config.yaml
n_head: 4
n_kv_head: 4
head_dim: 64
d_mlp: 896
activation: "tanh_gelu"
qk_norm: false
tie_embeddings: false
extras: ["capped logits"]
init_std_up: 0.0181
beta2: 0.98
warmup_steps: 200
decay_shape: "linear"
Each number is 128 + 32 x the weight over its row's rms, rounded and kept within 0 to 255. Layers, rows and columns count from 0. The size above them is the row's rms in percent of the matrix's.

# layer 4 attention key, 256x224, rms 0.103, rows 123-127, columns 0-111
size [102 106 106  98 109]
[[147 119 161 114  83 153 132 199 165  96 139 107 122 128 109 145 106 155 117 125 162 155 133 119 164 113  86 135 116 121 156 147 139 116  48  81 120 118 111 145 167  91  80  92  88 168 130 172 176 169 141 118 151 157 131 143 115 142 185 116 155  88 156 180  99 124 116 143 130 156 185 134 156 135 134 110 153  93 158 161 104 147 150 124 103 119 137  87 107 152  80 117 153 146 109 100 114 159  82 119 164 197 151 160 116 142 159 113 125 113 171 161]
 [159 182 146 154 125 151  59 182 151 110 149 163  86 158 112  71 103  82 128 136 202 154 152 147 160 174 117 102 187 136 133 165  77 167  99 165 140 122 177  86 113 104 148 108 124 159 139 150  77 125 119 113 116 162 102 154 118  84 141 133  89 111 146 159 129 191 161 180 168 129  65 178 213 135  88 144  89 110 112  73 102 139  96 100 141  77 156  81  78 114 140 148 160 133 113 163 129 117 136 110  89 120 124 148 106 112 136  42 105  78 147 121]
 [ 76 160 135 112 145 122 160 123 160 116 113 227 141  71 119 137 156 122 141 122 115 174 149 110  73  68 155 117 133 100 153 161  87 182 166 108 131 161 161  80  64 174 146 142 118 149 171 169 147 195  99 125 187 127 125  82  67 109 104 149 144 137 142 167  83 106 167  60 153 143 120 113 154 104 132 141  84 160  65  79  90 159 130 127  88 133 165 152 147 140 142 172  89 160 124 172 102 115 121  74 122 137 110 104 178 132  81 160 131 101 180 150]
 [143 132 119 157 145 137 191 142 133 119 126 119 175 107 118 135  72  99  84 160 171 149 120 118  65 145 102 190 132 106  92 162 122 121 105 104 156 131 102 209  98 187 143 168 100 118 156 138  94 176  94 166 114 173 162 107 149 121  79 116  32 137 184 108 131 144 178 102 117 116 104 109 107  88 116 104 118 114 179 166 124 131 115 147 110 113 113 182 158 113 127 132 113  98 111 183 102 118 151 159 143  99 128 147 170  92 143  70 122 148 109 187]
 [146 137 134 142 117  99 170 158 142 168  78 115 115 137 108 107 162 118 130 129 122 159 164  96 166 189 202  50 139 138 141 136 125  71 142  79 109 149 140  96  35 160  94 130 165 122  95 136 121  55 116 115 118 119 181 100 121  76 149  91 164 136 100 110 121  99 105 126 109 137 140 139 159  53 125 159  99 145 114 102 113 128 162 129  87  65 113 142 140 112 149 142 151 182 120 130  50  93 156 153  79 105  98 147 129 155 103 147 107 178  98 180]]
# layer 4 attention query, 256x224, rms 0.102, rows 124-127, columns 0-111
size [100 104  98 103]
[[121  98  73 134 123 112 131 162 138 173 152 138 135 126 108 128 134 155 112 156 131 136 155 138 100 119 153  99  69 160  93 138 151 134  93 132 133 166 171 162 132  88 182 148 190 162 138 127 129 155 109 115 115  56 146 138 137 155 196 157 135 124 135 110  99 194  70 140  76  52 119 123 125  98 141 170 114 148 123 160 106 110 109  81 145 135 124 100 130 155 102 119 148 149 176 182 118 187  95 136 134 122 108 149 171 159 110 173 155 119  84 106]
 [106 157  71 140 140  86 167 116 179 113 128  97  83  82 194 192 117 106 101 142 135 115 123 112 170 188 126 164 156 136 116  97 122  98 139 165 163  95 176 188 121 110 163  64  93 147  88 160 124  86 147  98 126 153 107 141 173 165 150 112 116 141  98 141  64 132 101 125 161 176  75  85  85  99 152 108 175 114 123  88  95 131 143  75 115  72 124 127 113 158 164 107 112 177 127 121 149 105 111 185 162 125  88 145 187 147  95  58 137 125 159 132]
 [148 113 146 119  69 132 128 100 100 148  71  87 133 145 147 105  73 113 116 117 102  61 124 170 146 132 122 125 145  78  92 155 128  93  85 130  87 126  81 173 158  87 177 119  97 121 113 108 158 103 133 177 177 139 147 133 139 167 169 127 118  92 167 117  89 137 113 147 137 157 174 147 200 149 123 114 165 151 152 103  80 142 158 143 130  85 126 155 163 161 164 190 146  88 122 196 136  92  96  70 166 160 137 195 118  59  87 162 159 161 132  92]
 [128  52  88 139  99 115 102  99 126 170 100 144  94 140 189 187 122  83 183 193 107 108  59 114  76 121 147 134 133 163  46  58 167 156 135 127 131 140 111 148 133 110 114 120 161 151 107 137 138  67 115 128 128 136 162 158 110 147 116 125  98 176 150 129 150 107  89 114 126 176 100 120 100 136 137 159 106 166 120 127 140 172 183 154 117 204  98 108  89 123 136 142 144 104 143  96 155 126 138 131 101 132 168 170 125  98 157 149 139 129 122 148]]
# layer 4 attention value, 256x224, rms 0.101, rows 64-73, columns 0-111
size [ 96 118 117 104 112 111  98  95 100 103]
[[120  81 128 119 154 141 117 168 144 129 147 157  99 116 127 123 132 104 178 111  98 132 159 159 196 119  88 132 143 168 147 116 112 108 193 115 111 143 125 209 118 149 169 162 101 103 138 158 182 181  74 127  86  63 136 105 135 188  99 170  76  72 177 126 152  78 188  99 148  99 143  88 162 111  77 157 173 123 128 171 108 136 182 113 123 155 135 147 152 121 116 105 155 179 145  93  51 175 123 116 122 136  59 113 150  78 133 166 161 142  74 173]
 [173 146 145 159 124 101 136 119 166 138 122 144 130 168 124 123 136 164  94 146  89 127  75 123 148 122 114 122  98 129  90 154 115 131  55 124 165 143  97  77 118 154 144  58 122 133 157 152 102 152  92 137 144  94 112 126 154 154  52 120  96 199 130 133  94 194 108 150 171 133  68 132  79 146 157 146 105 137 114 111 164 117 186 124 100 111 180 155  73 123 160 113 142 158 140 139 147 140 145 103 109 188 142 132 124 174 134  58 128 160 120 196]
 [121 104  74 103 144 112 137  84 105  97 132 126 117 131 116 163 143 158 149 131 135 130  81  66  99 108  95 115 117 153 113 123 136 147 166 161 125 157 131 152  80 178 142  84 161  32 103 152  87 193 128 108  83 138 141  99 112 159 172 111 158  86 131  43 169 149 160 152 168 138 140 202  91 150 128 143 153 213  78 147 137  65 100 144 132 193  65 142  75 116 117 100 165 158 135 156 104 121 159  82 118 102 175  94  91 103 143 113 164  83 164 151]
 [168 132 137 130 155  83 141 113 129  90 141 194 103  26 128 147 147 122  77 157  99 112  83 124  71 127  72 100 103 100  91 104 113 109 121 109  68 138 127 166  57 165 177 138 168  90 163 128  56 140  99 121 136 126 130 153 121 190 163  97 164 144  96 130 122 149 148 160 123 102 116  88 186 157 146  80 142 179 113 123 128 128 162 151  65 105 108 148 125  96 127 183 102 160 136 190 113 136 102 100 108 125 113  87 111 139 120 150 146 104 124 103]
 [ 91 121  81 103 151 215 189 146 116 140  95  86 188  74 120 180 118 169 141 126 114 206  56 120 146  90 137 182  73 156  82  85 170 133 103 113 144 147 112 148 162  84 137 110  75 173 130  93 114 109 178 177 185 104 158 132 146 120  71  75 100 116 129 124 152  89 137  96  79 115 114  99 120 133 120 103  78 141 154 122 183 150 102  74 199 146 106 125 133 119 178 130 183 149 132 152 178 112 125 154 159  89 171 116  95 107 150  84 121 138  85 161]
 [104  92  67 153 140  87 156 135  65 155  83  91 112 149 128  99 142  68 143 132  82 148 125  74 105 160 121 127 127 108 146 135 162  63 123 128 193 110 134 164 134  75  75 119 125 155 129 132 104  71 149 125 124 111 142  94 107 111 103 141 161 126 171  87 101  88  76 163 105 143 119 113 112 107 148 145 150 148  71 155 154  48 159 139  87 142 106 132 151 165 112  79 209 148 165 134 186 117 127 158 135 148 179 127 150 111 128  88 205 111 148 120]
 [139 167 185 176 151 132 135  74 145  99 139 167 123  99 133 139 135 104 117 180 165 102 134 206 104 171 176 138 139 128  64 179 123 192 153  77 117 122 154 116 145 143 160 137 160 141  99 108 123 114 162  90 160  73  75 136  69 102 160  97 161 105 107 169 160 140 101 172  96 121 158 102 152 112 172  93  38  90 109 129 118 212 177 163 146 139 131  87 119 136 104 157 180  87 142 124 135 168 139 191  74 123  53 147 112 102 147 128 124 161 110 114]
 [119  75 143 143  96 122 138 163 116 191  88 132 119 145  84 158 175 145 107 166 108 118  92 154 131  89 126  83 129 146 147  80 135  87 158 139 112 117 144 104  60 118 194 103 112 154 124 103 138 101 110 122  65 158 119 139 125 120 140 157 171  97 135 194  90 135  92 123  58 173  99 181 124  97 123 137 106 143 136 127 128 145  75 161 130 184 119  80 114 103 113 114 221  90 134 199 166  89 148 147 148 187 155 147 107 126 159 111 125 106 162  97]
 [101 124  99 123 108 141  93 122 107 142 126 137 151 154 168 101  65 113 198  97 131  85 141 132 207  64 155 176 145 194 138  86 182 194  91 163 123 155 181 136 150 166 105  95 154 156 133 114 126  90  70 116 104 154 104 144 144 154 189 189 164 159 171  89 108 150  66 124 118 107 132 140  85 137 162 195 140  90 200 146 139 163  98 126 145 143 156 121 169 175 105 158 101 100 127 121 142 160 127  79 127 124 138 103 120 125 142 110 153 138  70  87]
 [113 101 136 187 104 104 134  93 107 101  95 117 118 130 135 180 133 112 174 157 155  77 125 109 144 126 111 167 127 142 143 137 110 152 111 135 102 125 178 155 104 173  74 121 171 165 103 101 153 104 110  92 164 154 183 151 130 109 120  82 180  90  97 133 186 141 176 155 147 132 160 177 183 143  95 148  75  90 114 200 120 162 200 150 134 147 128  96 104 153 201 108 113 120 114 148 186 131 139 193  73  48  96  71 134 186 109 143 132  70 145  95]]
# layer 4 attention output (transposed), 256x224, rms 0.0906, rows 64-73, columns 0-111
size [ 97 106 112 102 107 103  98  98  99 100]
[[ 67 153  98 158 168 117 174 108  67 108 157 169 103  97 118 163 124 148  83 132 122 196 162 147 101 159 113  60  96 115 113 129 165 178 143 119 128 107 102 124 105 105  89 128 158 181 135 166  98 139 156 151 175 169  95 140 152 128 139 104 119 116  84 109 147 183 140 166 148 149  91 133 112 103 187 126 117 147 160 136 162 122 124 168 153  76 135 123  78  81 134  83 120  67 130 157 176  73 119  93 147 127 126 134 114 146 121 144 114 128 154 146]
 [ 96 103  71 165  59 134 129  96  60 127 160  70  67  79 125 150 125 100  92 111 171 174  85 130  99 104  92 149 117 103 131 159 194 118 166 131 137 131 114 120 139 141  90 161 100 162 105 127 168 115 163 163 122 110 148 101  73 102 108 149 164 109 154 120 117 131 103  81 120 133 196 123  52 127  53 130 173 101 170 143 111 140  83 143 140 140  79 137 142 118 101 178 124 111 161 146 108 135 127  97 161 110 134 118 125 134 129 117 134  79 172  87]
 [209 139 205 144 109 131 146 178 173 131 143  98 178 137 174 132  89 137  78 168 108 112 129 183 103 130 141 103 109 139  81 112 118 164 140 121  79  91  93 118 129 181  81 178 130 124 182 136 181 174 151 121 159 158  95 141 144 136  89 119 116 161 165 156 145 150 130 124 152  67  89  98 132 136 136 139 117  74 120  99  71 168 119 102 138 133 171 129 183 135  92 110 112 116 110 133 126 144 133 155 156 148  98 147 112  99  96 124 107 166 115 111]
 [151 133 108 124  89 112 120 133 170 145 129 142 154 143 131 196 125 149 123 146  94 130 162 113  79 140 163 171 138  72 101 130 155 106 124 108 147 126  62 125 169 105 138 155 118 103 153 181  90 169  86 165 142 190  99 128 104 150 116 167 131 140 164 112 140 118  46  96 136 165 116  78 122 104  73 150  85 162 129 128 121  87  51 178 161 149 149  64 189 126 177  97 169 117 108  84 156 126 151 128 107 135 156 149 119 187  96 117 105 113 115 170]
 [133 150 150 161  95 110 133 149 111 126 196 132  85 145 114  98 146  88 101 125 148 112 132 129 137 201 133 118 132 108 109 139 131 167  96 102 150 138 132 115 100 162 143 104  44 156 116 155 120  93  67 144  77 127  88 104 163  89 154 148 156 128 112 114 123 179  80  93 158 158  99 148 126 148 105 135 142 113 113 134  28  67  88 148 106 118 112  93 146 153 116 199 100 107 121 112 128 124 151 118 142 126 103 138 171 130  10 201 152  96 145 109]
 [109 185 126  85 122 128  91 149 115 106 137 158 172  86 142 115 134 126 127 125 135 115  32 181 183  76 111 147 134  83 168  79 108 153  98 140 211 123 129  86 153 123 127 138  89 106 149 180 132 171 124 161 145  98 125 135 170 173 136 130 141 114 100 200 133 135 133 101 119 122 101 116 130 136 157 169 148 176 142  84 107 110 133 124 160 133 132 161 107 126 137 150 156  71  97 118 124 136  87 102 150 135 101 108 184 127  90 170 133 198 146 156]
 [113 136 166 124 158 153 143 132 144 207 114 127 152 130 175 199 156 166  99 119 135 131 144 142 122 117 147 129 135 110 155 114 166  44 143 113 146 196 124 148  82 110 121 134 113 118 156  91 115 166 105 125  73 137 128 103  95 129 128 131  78 136 132  91 121  91 136  93 103 100 139 111 164 135 139 112 107  97 199 120 120 118  69 132 127  98 110 161 139 166 213 132  83 133 110 145 109 149 150 153 225 151 204 127 143 134 115 173 125  85 156 151]
 [142 141  98 136 118 165  86  80 148  71 181 151 152 166 208  92 113 151 159  94 181 120 122  91  92 158 139 116 195 160  82 142 175 144 128 176 155  82 174 121 147 131  75 180 143 109 145 144 131 151 162 152 179 181 129 140  86 140 137 195 104 171 165  98 103 108 122 174 219 138 117 142 139 144 138 143 154 116 128 156  90 152 131  78  66 120  95 189 130 120 162 112  73 130 102 107 142 143 110 115 197  72 139  57 195 163 129 175  97 141 137 122]
 [162 147 122  73 139 154 144 147  95  92 156 164 124 152  81 141 170 136  84  55  93  93 143  95 143 161 102 109 126 169 139 100  59 109 192  89 137 145  89 112  93 175 134 165 152 114 134 123 118 161 140 148 115 115 112 169  80 124 154  89 116 110 120 155 181  92 105 112 123 115 127 165  89 162  93  90  98 103  97 161 118  88 160 162  89  97  81 158  95 118 100 119 142 111 166 116 113 131 148 120 174 134 179 114 112  92 116 168  86 109 149 177]
 [167 119 145  97 154 132 104 137 149 204 151 138 149 184 102  96  80  86 114  85 107 162 164 153  62 111 133 147 166 109 113 151 100  99 161 134 121  74  50  66 142 174 150  83  97 102 106 116 100 163 163 120 126  78  57 133 128 115  75 143 103 131 116  94 117 175 146 162 118 168 149 134 119 168 169 104 126  94  69  78 168 118 103  87  83 105 113 148 150 104 127 141 122 125 102  80 136 101  81 117 192 141 111 121 149  96 149  80 156 136 124 150]]